config.yaml
head_dim: 64
norm_eps: 1e-06
tie_word_embeddings: false
parallel_block: false
init: "uniform"
beta2: 0.99
decay_fraction: 0.877
decay_shape: "linear"
final_lr_fraction: 0.0
batch_tokens: [32768, 65536, 131072]
doc_mask: true
dataset: "wikipedia_en"
Each number is 500 + 50 x the weight over its row's rms, rounded and kept within 0 to 999. Layers, rows and columns count from 0. Numbers have three digits each. The size before them is the row's rms in percent of the matrix's.

# down: layer 5 MLP down (transposed), 1024x256, rms 0.0867, rows 301-480, columns 0-31
# up: layer 5 MLP up, 1024x256, rms 0.0916, rows 302-481, columns 0-31
down301 104:601414448472569499433512534403524537483534516573490501612434493422496507496494507498426455474512
up302 102:571476593574486609485488524508520499457515469570474462459529560528446447507521513512561517437471
down302 103:491574539633468564489511527411546482492483531456504532466593538448463462538445513491552561514403
up303 109:556530538530483431445540555518473553542361520621471496546445483485525530471518498492466525476582
down303 103:476415519476509519557600490496500512597553473487531545471539516538549467428543502451528540540504
up304 099:502471502454409441470510598512527572588400511426508583547359574576538484506569491498565448490534
down304 099:510517509516499541578499496464477509547441486485422501464471558582506525580513432535574437532423
up305 101:484453486506438552588515544485523510567528577471484584565500543440497509414553507529443507578503
down305 101:519431572558405482601514533489480503506483529370464498546553523472370483500438534498535595521477
up306 105:525541514446519527613498449512532510553476520564477497582587470444474543537552489541522532514500
down306 109:433607527501487550530552458549486458535409490507518428465507541507411465512446497449528527571478
up307 100:485584561507580507536490342492461547468481490488492469546522467420536582552613457512567539451508
down307 101:499571424494567535481421491559393470434602556504471538561547455435458506542585500549507489500452
up308 100:541509475483470484506623503579495513538518459523433486463482561440529515453489446504510462401561
down308 099:531456538594441429497586460541496417477553451564554542480504532575420521449432507508506432428501
up309 104:476479541565492431532554446456542517539537558478541458560538464467541543487518413602472524506534
down309 101:545455453475528477474403446411478537456501556383544443488462442501533441546427395420519547510499
up310 099:547452534560524455525497487531549529523435479482481477559501577524563487507422525586459502545517
down310 102:430450511545464566434493523506418583481483542553473588552504544505467529551566487480484535449504
up311 112:548553547466568508494477569530478477493434447468466542568518578502606495477537479541498508559533
down311 107:489543626539459519491509505498596469562556516426548477476509486563428468505489529482618448469536
up312 108:529521560505515497530418522459550504569532551600545536481586519459585478527516495485549445572532
down312 107:500573514445497414456545471525445587513527437523591449449368541476508410507520463466476528558525
up313 095:446530445540482518618492397568535525516580517515388563502551490458524545575525445532544488541558
down313 097:507464504496398550469429512469536409508507546461560489552389494562495572418524548503476512578519
up314 106:552483430549525530541454502484510537546478450446413443492549563462469616441621561511390427488536
down314 104:471502416425571511489444476420458509490515492454443518443565522621502478499545495543437449531408
up315 088:529404558592514458543523506559505607517449573460548523568493479460440487505603470579434462544485
down315 096:503532517489471528514437542618435475536551529492436571401561521455601587424513460440484544488482
up316 104:519523536515633459513475495431591524539454491497402471520465553537526580563443446484488547441492
down316 108:565518454520497604507566516533500396517432383501398532465499421548469460488454515558562472459558
up317 105:453476555547417550528502495476420518497516499524463479553492591457528456482524494531591440534466
down317 104:465499550539476427444481505516475525532523535461587485475422477539463449519504535522480588452563
up318 105:587522543477539464445580422502511514464511435478505412579559460479489471456553460495543399467539
down318 104:641499504525523432439451537480525621391454457498499447517488453500450466477379454430495470445499
up319 097:425468538455494386510517472436624570552499585530506512507547554467538489499468492502417535523458
down319 099:547495485460490474533460447492485546453626475517440521525524456550487510434452493451533426604491
up320 094:535513442587538468538482520514561540468539471491483612489451486503534480482484463484481426534460
down320 098:552468507578478488466406476437514444508538455469410441470480436542461449506517507513476546516495
up321 109:556529472582487476536539533437490496553538470502559521456549550571544571573487450517498510604575
down321 109:414442508539428539394533411543471533507487506598448532493497431510438528507474525533520509520512
up322 096:537454578564503533581455452587518550527465509516474470522570560437549544543473423588430438465452
down322 099:556562408457500465470585527490533474459554475516522456504565498422480540488515507398560534514497
up323 102:515452497456597469537465562504553457567451443497566531549478558425532480503505449503584489491526
down323 104:598464449513501508473447519573589506418412464553500409479537568566459477471459418521487437496390
up324 097:542476449554441501600554536569513523473482526507405539450511512373506443460470471503568447543607
down324 096:491427490510485461404548442527438563455513418566535547447478552520546600468418439380481570487537
up325 106:569507535449451483498471492530528530477493539517498471502516523515590604432473474559425510463540
down325 107:471479531467503548537452487529478539470479500506479554516570465534551409480422513495492539401551
up326 091:447488538522474525422606494462550475526492535448484380621528574598512479531511612445430440516554
down326 093:508506544586466447427563545582504537480497528573468504503494516488506483461551489454472573521537
up327 105:505413597547498527476467513473455477567452520544522513463490531484468524587505455545395431524572
down327 105:459518433510519455486486472517405454445503435508550518489411420460544508485517388548473457550512
up328 094:484526604559458500545447451513560469567442513430503528474493487567536442529524490587481478516535
down328 098:434581427483509454471515424392476489449512410425641537504460536382519525494469510533500474506577
up329 085:499492489472425528473552480460454577477512456454509416493450539522473457465545497515393431461530
down329 088:494552547531564440571585512567522514508476564503551550452476550517472492413429513450477522559508
up330 101:439508467435542494446452550486503522464451543599544460493485548367541518453434494524540493497608
down330 101:600497488520517418465526469554510490500540454455520530523548509432496544528503475498458490490459
up331 096:495418468522428515555599564497541551473504514478456385558502481507524566547597519513484566527508
down331 098:487510585497418542473476524512497568426551519503492476522565487489472506424570467531546520365485
up332 110:445527543435518509532526556476516513516468502398539472648521466482465597509522572462456346456541
down332 109:606453495544558536507447526503529457451443418487551456509493503496567438502464522498474503582501
up333 097:511541577640608437479553592495512532600457599563508489465496556460439531607512513494492479568503
down333 097:551521479579566443507518568491450507624475474550484588579468535515485474395495411464579448600476
up334 096:483501529504511415598472499453474585450491476584406528505476501449479530452581479552505441480540
down334 096:426517518531515495551420526528522539543474488591530412566403555554534489548522577532477442470461
up335 099:534400499601422497585484454520507526542446501398486574545595484544509535480533477542416557519525
down335 099:493462361498470443498492463496426484384530548484503458474459595448416414549530570469450490391543
up336 107:559379507502514491525439444497543607529457469516401526480501487461531467543570591546518519523542
down336 105:512541470467453553482541499504530481597355396531546436501573507503446435402370532486497499511459
up337 109:444597506472463548492489528419508501549493493462494505479591594530526444513563506479492457552575
down337 107:464529536608504505479492466560511425430517474419528553550473481489444454491437538562560393521489
up338 100:497448473531493497584509453537515478572489498503535487474547531462519505616532465576468485557628
down338 101:424458427472512519499428458520541555423507463509562479567490421546509616453453411537550504500439
up339 101:538494488567407497527500511468541497421527511519463495561472493538465511552522461474485509420577
down339 100:493506534499559479449434462480509498441446480511455454466420576502496520463419409436455435489543
up340 102:563453471448528440476448517505480485550509493416496459457472551589520389466454572572467502500613
down340 101:497419471452496439534616472517494479477477476512531559499553464528496535504481499439492494617384
up341 089:578426527569481481580468465507542553479482586595483526529503540480480546470500490553541560399630
down341 095:457532499476488476494476445585449510552475447509468530499532586504497488385360475544554533588435
up342 104:594470382452400493430547470541526535419478523595527466503473569490566591467563418509522547477546
down342 104:506464468575426494567453557528419515507471446367438527539482564485511519492526632546565466435421
up343 099:360498560473482471442548511388477505533475477496524559472433478451482595567519533478501415545484
down343 100:536550513506527491594587478490572544409612512486621538487466405528501477442525521574543544518437
up344 092:550565480591541354540568515435511527553482521493512523467565503500488479600526548484461548433559
down344 093:523441578542528518449425502450527528509405467545571498491551460436432466510474481556465508479568
up345 101:450520520488459469634519482528497517525431548477557558564478530483500406589629524494465506502525
down345 096:533468528480486492433554495551393481490560515533432418459488466530519395422500420440445482486543
up346 110:473476560473455538459546496527451527540515468464428483467560557525623483506634463486465486533541
down346 107:482429514458588474527526512469565513492444500575547489529425485513383423552574496418546521518499
up347 106:454506587465581520488430523495495561566435517532484542439513587483519410452454450592408471484597
down347 104:495500520441452459575545582337542511578587460459580516536482506462560521466496425441534443576478
up348 092:560490467443545535520558415451522542538468486549458517501538502479512490393516538554408545458515
down348 092:457608490451483542552534440441471472380507516479452461594524495505447560554517410551525445540451
up349 099:443538512446468484521534511489527456497487478440445474550590646476491527467440546499424391524510
down349 102:513513461481417403452518581602438553515525486422524525450487517580416483452550521527421511541494
up350 099:503570581553518572495494542414448465579481499596494578415569559478534496495486573513516465482526
down350 099:529456506462536419484546515476646530420519551568470327446443483479410553509490455498419463510502
up351 115:501540481454534562462622473486500550460459495565526495423603471443516555580533462553509447516514
down351 109:544452457515499573490379538503514547524495543547488538560434478514486477578515407502560465496436
up352 115:493573468574521548500507501499456493453492496554513549433515514464471618529520579529526492487579
down352 106:517529430568433455513546592504553527504364579414442471441529463534461563471516479460415371475538
up353 100:509450563470388609481511504497527515514555551399546612473617512516520445637612561571569380485555
down353 099:529504528565466472466483535464466460517485493479505518505503508397556500567479528425519441518534
up354 102:568452489564472437608413518479467504546496457588445464523477497478486487557542584489559481395557
down354 102:551493462457463592572508465471464541422503397465581463473472545458525514490474557549448485488486
up355 099:482458564608447523468450573546489502414537506536555424440626523502561596559524576510528546515517
down355 103:479486479469562558471555452527472598524526538475518564442514578563489532406466504488542425501488
up356 103:442536485575562489519509510514484488517522442591533472404537480552561502486542483555431470442541
down356 102:511589467503458535492522472548503452459545581565471604514534499544626554539499495469584472599537
up357 103:411513541515586535539540467538528508403521550485540455577482526516533539534567423501510490482532
down357 100:513559489551560471460542516483502552522478455493554558434539483501416431532459463462559597472462
up358 108:453478513506432500563486552502561581579502565523520519456565496470509518484418545526431457520526
down358 103:519498495498491547496489403475435480557488470433476514487484570485511556496609454527563546487520
up359 094:443484470515536453575467459425540518503458452471423440524459487437492465567505482619534490438515
down359 096:542552421539499555441509497487512480476559424466495496448477395489513563623517535417564434417465
up360 097:439498616462415556506486472424513552589535485511604491435586491495536513473461589530502432580549
down360 097:508486494467496558558466460411428453522532516547444505534497437466540435509536529504526562550470
up361 110:422532436508391511485520549520529479593515559487478415537516538505509519484479629519552520379468
down361 109:472547450480420515443549527512481518547549368479479509530462517517445545432446548498425591546430
up362 088:421510499578535446580485493537485611520513587470571497419421496524498543504442440472448504497483
down362 086:532440505473429592449567435471574434503505447487497515585440466475492502462469604559536488409551
up363 106:449390560461440468432517570442481478527560511388543417551512432452492451530591581494488517493604
down363 101:397530467518466584526496498553576479551456434470475501466543471487545480488497554386499434600501
up364 104:547495478631459398471595413556520492451467502458522566497437557454482434487564454441493578535559
down364 103:517496412436596520473564491530586591533492474518426407501427475512489527521437533508492501596590
up365 103:539531511475473585436570507505431469519509500420470481458600518545424491489515462606503509434483
down365 107:425415520515496501485593583559569410534514552471439533528539423431537439471449476514509392452570
up366 095:479461531554553489527571508432481498455478553585547432469496432449506500592435522496495479598600
down366 093:481508598522484491527601534362481463540479508457557520494461515511559501526504439470522572447458
up367 100:564507572639415509490547435577585652579551484552496554515465561470549482476543524542482493555527
down367 103:477522420501521451460460475511450464592488551535483547609517564522427533510505421504500467553456
up368 093:409523490447511540530576500437466597405424428446572528582485543397457539548585509545408559437536
down368 095:469553456416635549505521506388508618471482485494488540482493506497401411458538539519600585426450
up369 103:388516526479421470467528445495527476474502530510658462622455605449481503461550414498466496487490
down369 104:515490515555552537477488470505517679598401523444548450501513500489419522598533512479470454613481
up370 102:439580449484490550507426497610564591419568482534461516495381543433535534478476589527601496436495
down370 103:425536450536524553521532438394388516637497493588496584458542474549504557426534500512556643459456
up371 108:506533509430480507544473524451504475547396512453553479533564516370572507470480504525495498510648
down371 106:551497448471483598515534543451512477474489475517563458486465484438590544499548354510509532518505
up372 097:611479467535456455481435491444538547483512424509614581612528457433504529459508513531471493492561
down372 100:437586462381479430521534559453575419483519529507537497465493516422506452467521495593588488439576
up373 107:589526560580503552550410497471571519481529503518509474569550462539544491517424485525538534529484
down373 104:525546520440554649456448405501482413434476456434443463539456492512505507574524390490461467482370
up374 094:421523488452451553467511443520506502480483608417507374527510523473540591426531557527584534529648
down374 097:494421474579494445545487455502586450322481583555535443478526473523502468506549603529538576547452
up375 109:470410548531458531518526477513410631540411695410517454479407532431472512580560523516515523462543
down375 107:492482544484439412457572626536524459558605528551485468559507455423529524471563512569458499529461
up376 101:550424465546529394483565526460491632432477496486472384454485590496527549545648515596470438495460
down376 100:470458555433448509596523592510453561487543435573497587457572505449485526519500506475523594441470
up377 105:484438440548474488514508489436487535597474484525495539532523506463481487569589527571435482506527
down377 104:588440513423488490502462475477520514501487507490569490646478413514507472437553527460437510421537
up378 103:513505420622527472487565519479427564566507457490492424468541610498511457564445436472474493544523
down378 107:423469473481579685480512632466475552450488477445551560557483574435458425499463432437475547549523
up379 104:515538539449571481577480527431560534527495485491442554507505507439505469481502484529467480411519
down379 101:469438510507533497513479451538439481564517489530533534492472500616551538585446526465465487463530
up380 112:584521549633436509534464481412502514485487472533522516470508555453507510437540520537437471539501
down380 110:389475464512508573537547417499513485416562439512471513515452592487553523532461614542544391523554
up381 101:548546494549441556391486534518461477426564540490471473506481488533483483523590571559476449541541
down381 101:485470500591524455628542552479499470560479499571504503452385564513467560527450409458552426504473
up382 100:522498518565467488580522446484496565434429454493529506508594491429494580494475538482580438481516
down382 103:438479449556569441489542490476486473567440500506610591538508481537432513476474493512521481462444
up383 105:557512478537458477532557527439502550471496526483440487512507466524562462523542498594537358539524
down383 104:450549364488514492549581520486443458549490398537526509483473413627454517447547459520538496489445
up384 098:475442648502511559511522494519513471531443607561542533475441520498514460498422543547421466415420
down384 097:453520502474494498486535498428587558572575521467488530450476487512382526413377488549467493484577
up385 094:482470410526432490496497455419569506535528492395476533505506560457457592569497503514474376556524
down385 096:508452555509450571542596472506507419511490553493506573568488460495482557537471595511484545560566
up386 095:538462524572472428476601484551459521470401449556525495522593541460465464523530449524445515556520
down386 095:549501499425508608494626515468482504575573558548512504532517552441482534508517483470505464522445
up387 094:490470456458518437502618475408519511541524494520482590641532541453553467547504536575534531537522
down387 094:472533460417537464587456519514499465505536527490493447450508494542477488533545511454481524461421
up388 108:525502428565502483499635559504531485531490511491501538484589478492471524401482571601557500566562
down388 107:548385578509635529484479608556509537533523465506491544487519496449456517488484621578501597504454
up389 100:467427455598460516465575540468545546430512451525456556477478541410530481440588495543542488511597
down389 105:551464502473464442444400552526481480569490495441463463489438479437542597532521458536490519556468
up390 072:520453550466455477494526384373635526547477465462463433516459499470514552546653436646437513470517
down390 079:561493496565541342466420550498478511532512389483501519449538457503419485402444497471520466480510
up391 103:435518564469521585574504520500498533392503502566542496543603526545502562438476431571445404492556
down391 103:468464519457498470491554353498543553514487512513383561489514476430457451565509510457510420523417
up392 098:477454487491492410488521493525534431505426516445446513483451481508463553570415490531490524438489
down392 098:540472493524518528497462423469544481471383449492434506476475452460492556567462484506493493544467
up393 103:511498535571432452511568464448500491482447553606432536488514535511582436502462342563540458538556
down393 100:549442530519431506413499470338387495437516403459508448515502448514543431545485550532504548408398
up394 095:461486460534447532475534478547604478545534534422462473473572509570515530482607436525438529636505
down394 096:532475468527435497518459487428481506479548465414457491450464503509513595620530502427497548535481
up395 094:506470538475490529481553465453490514545463444509474551686585523421526562474563517501432462436514
down395 093:477577484524516453466518480551493482551542559490551519483532404538433505549581467428585507562460
up396 107:423478507467514473489523544506503503579450495535539384586491535427448498518512425503558456557520
down396 106:505449501593556529492455495444477427493465539492422396405485498513462601559417464520480485528414
up397 095:481530555492497520472479498537398556533467408472522491569526541547532519473510569555471541561577
down397 099:485505571563530504546544484565502518515567476541479537495568453489463538492507546465498482465510
up398 109:580573475503529476476524483489634524486396521563521545554548519530551445547536462544493513508565
down398 106:480483559506483529526470525556493463482555530490583579489457409523397541496549581400493418500476
up399 109:530551500465578512569478477420447500545406557492508553469554527492625583524555402500556518491570
down399 106:485477458530490434438444535510430451546428439550455550509540459494513474503533573484579426512520
up400 105:548493558485474426554485534420538548499508569407592595589510533399485461548507562547482366420520
down400 108:505489603545564498440416527408466503488423511429527429481532460570540449549463547591560447444553
up401 092:527454546504541588471495550521527468534433595486441540471468523497544471476481492556530557560515
down401 093:562518499553509459561587544461559503442576484453558457530476429534605527460503463568476427471530
up402 098:562516435436487510444496433536577476524480569486496468503422560400529575492492491548508459452528
down402 099:473419488516514548534546409487521476493466423449591494520441436535400522498430453513538491524453
up403 100:476570521528556496480474443538500490568519506491489509540538532530476484545519487534566475500452
down403 101:514497426510494522426461443536454411508482530600472506529615441449430491508452552529508532617511
up404 099:449549490538462392566591436494565534458526504463458502506485484392536464469502532541451490491519
down404 100:470475514499519612530534491485548600438595603474603495509506427508527470471452513554576462519459
up405 114:576569509505517495446501431529492527462401516474517625520545542546519540532565461528442459462552
down405 112:448493492473515382518472465555538530572608495500471433437419464406558482553626492565513530508495
up406 106:485482453538466546524507550534501487526549502648439483528513541459526468426492498506465374506522
down406 104:543448553539398522556519509501451486496518485496546556415485490572522523444474521520488359484498
up407 113:566575477562549466497483495574472463418546505589546511467478531499511507483531459542490411431614
down407 108:475516466568465442515438517467514455490456476460490428410472506466463512528511427520490419526463
up408 103:494498486514408518454505502498565478503558497527486529529609518514506434451483480478526537484429
down408 105:508519481469529479461509495448506440421443474547439468503489515453444501509478496509419638460564
up409 098:574440528400515542519508507544424507414509393515616472486498555472546479486442507600480490521500
down409 103:468510508552518513479449486481445624521482472522509447544353467467492473437523401549490500573515
up410 103:465545531463473507486484425477495563564401535604556526550510573523508548451656564511504528508524
down410 103:492432507513496549559505528529511451433498470468590421513527417521492414462493456562516479688453
up411 104:477506479564451449410460564413488498560564513465484561470494463503514454511475598463514459478588
down411 104:469533475459489547462507462384463455527428465450522540483563419577475493553501521512491592466474
up412 107:531428482571491433550455534473478485535546529469489514522490503399482503497501484537419460447516
down412 104:454604477500500383478567540585556579492520437553506517530561463487395470398540421561556543592434
up413 088:584457470564446417484682480567578492528518450513500613492546544427564495508486562545387511425625
down413 091:510474531473504545454562573541506498488482575516521462432456436471493506432480389537538525542524
up414 107:470485555402574482536463576460509511514517566511430517616585489473469533578576484482483460431583
down414 107:569557517397475477497526508467509532529569466469555602487540501519429470495422547564524488569467
up415 106:493478516507398418556474524385534541565472496453419549485431493439524497525501637495508508502525
down415 105:372515510519535468494615498455465434486425478480505479460550579566513544474575564509494530511450
up416 101:444539544504441581513459442452536451495407503467467413493441506539517427483553485602574503568508
down416 104:517462536485507447523448514453469486493506500454574471528426418526521495491546436425512482428469
up417 098:474440525503505443555530418453551523442529505499520522606531538548502505582535502536511485620532
down417 101:413553464480491413490506524558514396483478495494459433538482467574474449509499469538443494484519
up418 104:399525541470402547541494424529487472425409525521424538588497580558543468528493461534504470458531
down418 102:547516503487529491510556447481655455502467549466507455571497490490509479510490457428498462509507
up419 096:511470576450428536454492487523558452538480586530560462443601530451529473532567523553536495541461
down419 096:573489419500482386509584495436508542469407518517544469462473510505473502489442488522504483482435
up420 091:464384562586449450503544447519588505552431551578524543429511483505484515565540589557469509412465
down420 094:485519483444497497483479573433456494629436505409526435504453497473445498545443464564506536524501
up421 103:475483551482524585462478476521482517451503511631501475508495539465477503491588450600468432431680
down421 104:474491530507454537516494578539496554436556513473507594619577560495486448411442443433547600534563
up422 093:545535524541495408580559471567461586523502469488394456502558516460600534435534496571502507560529
down422 096:471505465575539478604507466526414530442532466411537543470572517380442579517572484590521503445552
up423 097:624433483514502485503582429504541544505455553463473427581500507451529587461529507562482465454570
down423 100:446524544484540444497433569538523514492518438417464430477472548576606568518427443491624514434477
up424 087:447448554517467489539553560488618513540451475462487540430503474459476484499486483613467535479533
down424 090:548457445421515569500542497561493480488472534473547518586498534504427501479469502477476531457552
up425 112:413515493451594494492501556600579550631453635466545466461576581578500582562567466517545394493573
down425 109:437465458512539535366497431453490567509502467589516490512535425455451533490471430542517535460500
up426 098:539563432465413420497552542590557493548562636357494472494511559536486531493529473524432493519496
down426 100:542529568526446539431501505388496464414450546470473395507453546421487514446473436539593527456384
up427 110:578417489504565504524475516483454483477493612473544486459543590511615481520603496664464479529503
down427 103:540448444470512571506451494525506423477512510570501521375536407476460517568519493514434535535472
up428 095:537535405486516428482613417516539559578467650489422443586492551573489528485568479506414454498501
down428 095:441436565581448475374548439583495443402582525534439471416495519492504435548552511541532585535560
up429 091:540458550569483417455509416522483518497570523514445569462535525478543520548468507567539452499538
down429 097:516437507477514585505512466512443549489457438454509510459535567500537428442465479582523542470475
up430 101:387558543553514466548534472504541449474507537531486523538487464575539443508538496628458420533484
down430 104:469388572491497478538457480478532467592547523577508464516406407481510524566531434372535502528461
up431 102:539462504591625426545491513449573518544439548423445415516464520509557500513487546494482496468500
down431 102:472506404557543451521485527460462503587468456486454498440534468488444457510405449429583544493484
up432 098:629525497540461495501538474540592557490516531507529531533553532522513550522526590525529520576555
down432 098:566500463548476438418531480573430516479595550491550526532557475448489560461434573413506415492533
up433 115:513525448558509519498509559548567552527469578582509546595422579518475551436561428533474547544585
down433 112:473395564490536489434467449526508499544428495441499516564539456493535447366541453465490442497536
up434 107:472557496491489419522487545479520486492487426527504508515519522394433546461553394578384582592493
down434 105:489543601365454428515510482500518574516528530453474529520570553557485500554464592557588487471467
up435 100:563456519499483496550543480513458504456451591546454535514387567521546529453543442521512479525497
down435 099:503549548508450472416490531461458441488603529459537574455564531453474475510503485474515541488495
up436 105:467429522555545388489481522466570534519455496482521493523505548444491578468477443506524449475505
down436 104:502406470552577507569421515522470463464498536427516489458513563464604549533488441477529412494522
up437 095:503555517480605410561558479537502482415514593511499522494548506456504574482574488533455465452503
down437 096:509495512543513543414435477461538493524456557525561500462394541542500515521499473422546433482590
up438 102:492440433472435345446569494483549512432508547533519570541583607511500446548459494505486461583489
down438 104:427520483459630468494547556535451571393495460452555596496490502494599405538539497504452470576505
up439 111:508461504547462420554470554502561590538402520516543422602559527433484486541515562554554381466592
down439 110:549554527525523551530460523532387553460523426528479467465386405426498554552427520483520504553416
up440 103:626493516502419517492481481451518555623461508550589487523575506349466416490478494508468538578542
down440 104:509503412422624548478447454557556429446500519483432510447403585487571434530488516542490579487564
up441 099:547530552557640460467449500540434507568460489521469542439495532481496477526579498556543528403530
down441 104:496498480381442442366436439582521551568533478487531438516553428532452470501403477501601564458513
up442 105:578477542531398504603494569540578512528537509389451525453478499392501614563603455603413507466514
down442 103:528522441537416557473448564514473531500604442563509556491477466485531441441576510514493513506499
up443 099:456589417461542390505587484533542523462456445498548596475552477582584446451488552484497517503551
down443 100:499505437491547459451493504528490533595472516464436480446541504467459629534446515551510452490522
up444 109:500401431508468395542574557450517486479529539478492545408487483442494561459552503550515532507557
down444 106:492502539492523497446472445488443515509542543464473537490469437578563526479553405463611402500542
up445 104:491529452445454467507470535454552568504448478648547476541580500475540490540479474534559452471507
down445 100:472550459549606490440451525439490525496479578438489504524449450593555407492510522563449520513519
up446 091:388373482531520485512545470457607601521404424495495536560574491548498518504502505493501497499539
down446 094:500484486539504487541497455496528501509516460433424456482512541434481573525506487485533514562539
up447 093:523541512530506346624561555443485569486387534405533423475500560572580562526569510557445420478467
down447 093:513498438593492539484530495385505549552584505480499449475533452489475508565491475451564505498527
up448 100:565471535411491449530519524466616491496484547452488435541465489445559483469477474484601563503556
down448 102:504479504514499512518362474397471445446447551482547471456525490518467495593474545451502497472439
up449 103:516464529476535500520434546451531524494549428473469412409424457562449532560540555602428440563525
down449 103:472530508501573551473485609541511662554548449495543480516463502485501535575458429539488500596482
up450 092:542563581577464490440542488552465505448479476497430425567462586496501552500446473575521553564625
down450 098:533444452485432542500564557553498455468454513506471566599466518512490397492495424439493553561427
up451 102:423543509491547510541561482481492557586480478371459590460484489565591505604422529484541479489616
down451 103:490503546607516484477524439389419506471569495458458478458454428467525343408514596614429577541548
up452 109:452416483553400500501457511490464593531500564447562522531520516532516512512584412551458586464471
down452 109:485497502528479528530432530513527557482475469459557490531514488447413543436493499501464600478537
up453 090:376413491498476448453541320450575521521436495515461441617433540621514516558478473556549485470490
down453 094:555451528447519513486468517480434490538548421460535548459554495464463568454464566426569499513490
up454 112:405446551586441451500485453490515506546555586454397498502492538439484448545479575488451451428570
down454 110:476496481526451476430557594501554480586469495530439424576511461519495444617412527528479513552420
up455 101:432532533493539532504418495461523495446512456526477538472517536490545547554484562464569488551533
down455 101:441485468541531458454511472559491496547517537473517497538447540506512467455566416481474489478490
up456 105:450416597421529548459520550487443565493559537549537486484449560520568543591512525477544515431575
down456 104:553518477448524528445518507552468508549557607556505549503500536474533514472469468492397503477532
up457 108:573460600513495561490499590471474557532462535555393483481484456547594484513470480495518513497609
down457 106:581525448499481480474418451524512468572500470507482547486480326549501559587457543396555417511458
up458 110:483418568512449524520523551520473485392592590516473546493519518508480504502513577531405446502561
down458 108:527532525489434475501514490490537481550443489580558417531474611532456389426425415556486508470499
up459 097:424447560489462479554571487455473486543474470504530439471549512491555411532533593579543427401578
down459 102:474481389477484434459573532532506518417583467520522552528589540525542574426474601605490474471473
up460 100:490480444598460372493548471435452702491466484561522505432529553468490511585522540456397394576536
down460 100:456577492447436552429549469406533532467491514514549595580494580532540505379450553514474532439485
up461 100:517475523486547450450559466501541570530573514514447461529564546388508460474533420517464428446520
down461 099:469477494571521584484478450557488525493545466425484469445524451515457535510523438536542581533576
up462 105:512558440439562458541545488450543455388599535507553576435445469468535504617475516523534457553515
down462 103:486544447532508574495508509486460468463492469467453480520499540509479496514475499508394459513543
up463 107:490499502495504518445557452465515575552416459443438498510415513564511440500548424541450460421531
down463 108:474497524547503567494415449493512517491442504476452585663426479488537495608510458490505557432539
up464 098:552452472408473528454531426476499487488545532383505397506553508495537476496536456564398536445493
down464 099:489464496408518501454483532560470490474496412514426447467428511489500547413537436538556470420585
up465 099:468522491436555524512554479547553499521563535508602611452481500555544481473546477553548531420484
down465 098:542480507440531515515501427506590533541421505565419498530448480459512485561508489458427494437549
up466 096:477532476520455505533596484462592496505522489530526422526511550398479501606500469559442531594597
down466 099:493424437499474523527488503462492544498510435488496524532504488428527549483506495444535486597559
up467 095:513482516509410466469489507552564462492471603509514519521447533441509451457521452673524509488521
down467 095:585514379472457528398528437516413426457559443494484548407592475516504537603466506393455444492499
up468 097:483449538588484554418496476451549479445394489579514477545417517406431517521533549615480500520516
down468 098:474459483493548452599484442524503548447561470398512480527443387438521452507486424482513585469522
up469 104:437502443550413503518553464495547517575478520544447494562475490564453509483572457572521464468556
down469 105:443440555486531567514568525483550565544436533568584454474538568470513432397610443527435499530448
up470 094:485459397542467473601562468575616531485486514528490439508525532490518476482547585517444443420450
down470 099:464508449507571490650474528459474515542559435543380440526385496543472386563546488424480514513458
up471 099:420514511488474409518581408454584544510485496514542453447521499484547434566468541539485506457500
down471 100:504502504562420466508498502471479461435413544472571451361505321559416442507417505603554564490575
up472 092:478491439485448490511602446479576629421430464569513443479465516486515611558521447487480521522557
down472 096:554544397494438499431446540557461533483474467503535476517523559543514513490453447537477573490445
up473 099:438467519549525565504509545484463523521578549520552509484480480442503593518480555556492435488569
down473 100:473462442513503586548496464477527664472505490521528483497480377533458516557524398458475487584545
up474 108:549444551445580452446499492493538503515437505547535441561501500437509635444599456482444545450540
down474 109:515496601523445505610498486415529540523518560516560551576471524464530585500500529497560502464444
up475 096:475487431481549403467580490528497439576464575495384515431473562478570475454529494534441553509507
down475 095:510440440462552464599560588497429530517510400515477407522549549463490465558451443487529573505507
up476 098:499547596487493456452485524435501578547454533449516548521435569510527476533470533512441462469498
down476 099:506536408521530522562486468511403490470533639445559593439490549473482520439516435495470510389520
up477 089:500425428561517406479547554531512541499547452439417487545486535530495593470519425577516423543491
down477 093:484493580427533505482415563512494589512524431497512478429491506419428440482565520496535561402436
up478 111:527540535481483510491502448512537566484383490453481463440551511410511543503536441572500526552423
down478 108:496505500481411492511507572471540473559506465476545515557449473487496429431519504539514431467500
up479 089:479465455564508520475455506554524569436508455584439439538470488375562506535505564497537517505598
down479 092:548551539467497428473552524452521504505550524473566445493395468582558483476477515529542600447567
up480 092:459534485486459464534508527523529595510476484441498560440536487567463518532596473528536508471504
down480 095:483559556501500425497537523503473525489443479547596433495489587546510484428521581399481446484445
up481 109:478498500504449439492480544533519509572560504563459512509548523578462570410550464561628458548556